{"d_model": 128, "n_head": 4, "rope_fraction": 1.0, "init_std_qkv": 0.0547, "init_std_down": 0.0, "optimizer": "muon", "train_tokens": 134900000}
Each number is 128 + 24 x the weight over the matrix's rms, rounded and kept within 0 to 255. Layers, rows and columns count from 0. Numbers have three digits each.

# layer 3 MLP gate, 512x128, rms 0.239, rows 36-50, columns 0-63
134141135170125102108130105129087115128132122151054100084112115099105148123103141160147109131111148151143140144133147121135147102157109135136133144157120135160131114109115163116136106114127166
149148076117120098105057126085124116126100133098121124166130131133123145206132135162124142165109162140152034079062172113112105135175145157166155155150136102160135087138074139166141132115125137
140106155098135187082124136099181102125117097114130068119172086112137149133092114090146113104146120169095140134162131111109120113125090163127138123110139114083157138102150126075096123129115129
140152180155106105150113055158168111160111110138150172111115108127126126134131117131110104148130129058129096151113110147158133143140116114122128097114170127133180123154115126118135134081117124
093135141090119137108130066156128129125145159110134132148170100112131147130121126138181144095121154162106142169131109116161097120095133117120127125140111106117118111124079149129100120143114118
092135141112140112132152164133096164100136115125125110151075096132128132124138141158108120156056104155127142139129103162156162151141129133179147122134108105145101149132105143104105134126160154
129159106142127120089129152091138089145112153107134132130098127133156121129128117138114138138129077174145125125131125133148147084109122141125123121111101114071146148103146126108144151111127156
141169109125116110118133123153140105141102097117125123089089159132122144079102110141141138120145133129160135097153144141153136117092147168152141090119177106171166176094156114131133118132130132
104174171119125139099138125163098147151160120127126138150129131152156146124137152154147128113108119119134156133118081143127103153133115144140125165104144156131152085084137157147139158107156122
097100141114125110163148187099136160166104076142131133146125133160105105066154145136107149140124147110131102121117140114118125131128142121145103109095120120170138083084117133111093088116147154
125091135082133120116177071115147158135135148113101157095102096103145139121100159131146145156128134120114187130140110105175114103117180113107149131176145108111183133124111110111114074119116130
135095157140159132098156121114140132115118140139096118140147133087144140122145111141118168132110106123099152137139099081097122106122111122126117173109112081107152146112088055100080110142123104
101201139181139143116138120085142112141166100136092139113141117161115101118084138121119148167143168117115141099130157071124177125135179178152145168129134142129105148074110135139096127149085116
120135115140078132153095117147062137103089116095117156146176124117112079136122138119170142155164091098107146128127149112093118130118168162121173105114098112101124107147097144051129133101198073
128139148120114138146141126082138091123142132129118158088153126095129162148148100151132146115111123099123134139134157135098138143145103175123124144125146133144134144142119129097129080111112115
# layer 3 MLP up, 512x128, rms 0.24, rows 36-49, columns 0-63
117116134155177093139176153132105095115087120142128124121169115106078189086114153100127159131113142169100134139113130096121107117144130137135172124125112090093114146136102094133158107122109129
134110110108187179148124081096128107160188117087098108108173119101118139133165165143189100092095096175101151102114179112132120091155106154142088136130161165127121127110119082093161133151108128
120139110168131166137133143172084146110135157133118108152130142117099162135149173115106133122132081129113172148107097155133135174116097195126080169102116130117102110141115136103139097075146132
079112118128137147137115101112141122091130106136138128164188178155103110112111113133086126135128134145141149155142104111104164158124140114136102116106122133157117106114104134093164123107129105
139136156115134153123148154131130170128092120116106127143105097109137154113108118138098129122077167139125150117097140071127117099123133151136176136089155104151122164125126127126151122133103083
109067134115123096120188113110106115152166119160112124146179071111145110109120107145100128163119152166112141110106127162092141141136123131058122148114152097144162146126105141149124135066102119
125117142127144153091120204167145115100110114128174105147120084113149152159150160151095122127118118149119130108105133112141119130145105156123121154123118118124107127119133149131145130131097132
097113137120136135132130161109084146097162108084122158101113133104127136123160116132166142155109125134099143086122188138091127170090135125122107135123145111109164125132094109134166160137069150
143115131110121141102103158121148159133138093108115120101123139132140150182090160163129096155104118137124143136120086138100117167118147166118092145110148095133094096100091142146138147132108114
116148146126169151174121128130111144135130125136085140125126101144158172128151122174123163112118094165123108128100175156118076134131112142110139103124103143110131123110090141089114108154199160
104089136081150153102096140157134107131142121112121148151132113133100163115135106053120101170133081127119158113105116112144137148127089117100155093143150124132124147140145161141117134082098139
052095115117130114139146126127134181103184110114079129138072142145135145128090143165116143117090140124138121134088119126129102140141123117127109114141127180107110214111152155075114138118137117
161115125151084104135070145132125118111143136084127119155100138166150099156129133151149089154126143158136167105146138089154124171093133158130100123160129133113114121115148099140120132175116128
112095096146130136127168151115140145140199090164097114080102119069140136144111061144119133100107146107144123145115146119111144126124152089124126112129135128138123144133098134085143150106164161
# layer 3 MLP down (transposed), 512x128, rms 0.114, rows 36-49, columns 0-63
201105143077184112091097125135162134110094118083172168125179123126108135150128102144117115145119142141128162117130130127126131118129108126138143135154121145158040118145127131174133145148089141
157141126124137104170128084094130129129122105122117136161105106106112104141150162145115117118118117133132111103093179147115103080092124115110170115106137100090160116120125096171192118126152187
109077153115107141108115119111124124162129173108130094113131122140135116077123123124156113135181194119128162132147163140119121121094106159139094146105132139142089136128087128112130158092124126
108158098117142156124140155140114155144106123119086124158129131109121112126135115105111126142124156141103133121100063132129124119130084139108151136135131147084120097089132147087139104133121126
133140134086094147145169109132138113134112159131122129132154124115144136138155145161104098123117105090142178163113085140145140139130125116154135138141117099091095127069112159139183134141131111
125112117123127114074130118146143198133124143149085142116140090122146169173152105111121140091126169084145156120167105161139148167147102124099104122088152165091138132125138115137135132124125132
149112117118139144161057144127121121142127146107121145177115112155110074153188132126122084154104137141128144123098075138145151123151100092151127118142146123115067175136128126144138087155124127
157154132109115154132132174122110140156151082107124093151162116104126151111135121138144155124112100113114127101150127127127096148091152106144102149126132146164125153112160118098130165103098095
127134116113106135113110080109147180149132123138127103073102150148156147152128077148153104131136131110098099136121114120136155115123146179114128120134136117149100083125152106118148098105132105
148119128145110130146131113115102170103131075103090179134169187100074150143168171154111141175104120128118117121139163129109179160140137152137116125111128163144203123088157155091132154129083123
129172113127109139075091095146131135129136132128135165138108143190178167094124125132086119109127121116119133112150105124109104193107107096133132139126098171106099186139142155139112116123142094
097149078091104125148159103137114153097114113153098105110089128158112123153099109116141129151115108169146172127112093160148168096125156107131138139130076199126085190152098166133136131136135117
182088093126136175123159115106153105095092068131138130178171094168097130114203143119118139168092128111157139100136146151120121152110166098134105122141092098155147115149136098085193083139126104
113122157143135120132125122114138119139147094127150147115121141111124117165098126144133097171107123133088107140133124093130128123165145093134097120102166131127148135117139074121109132082160114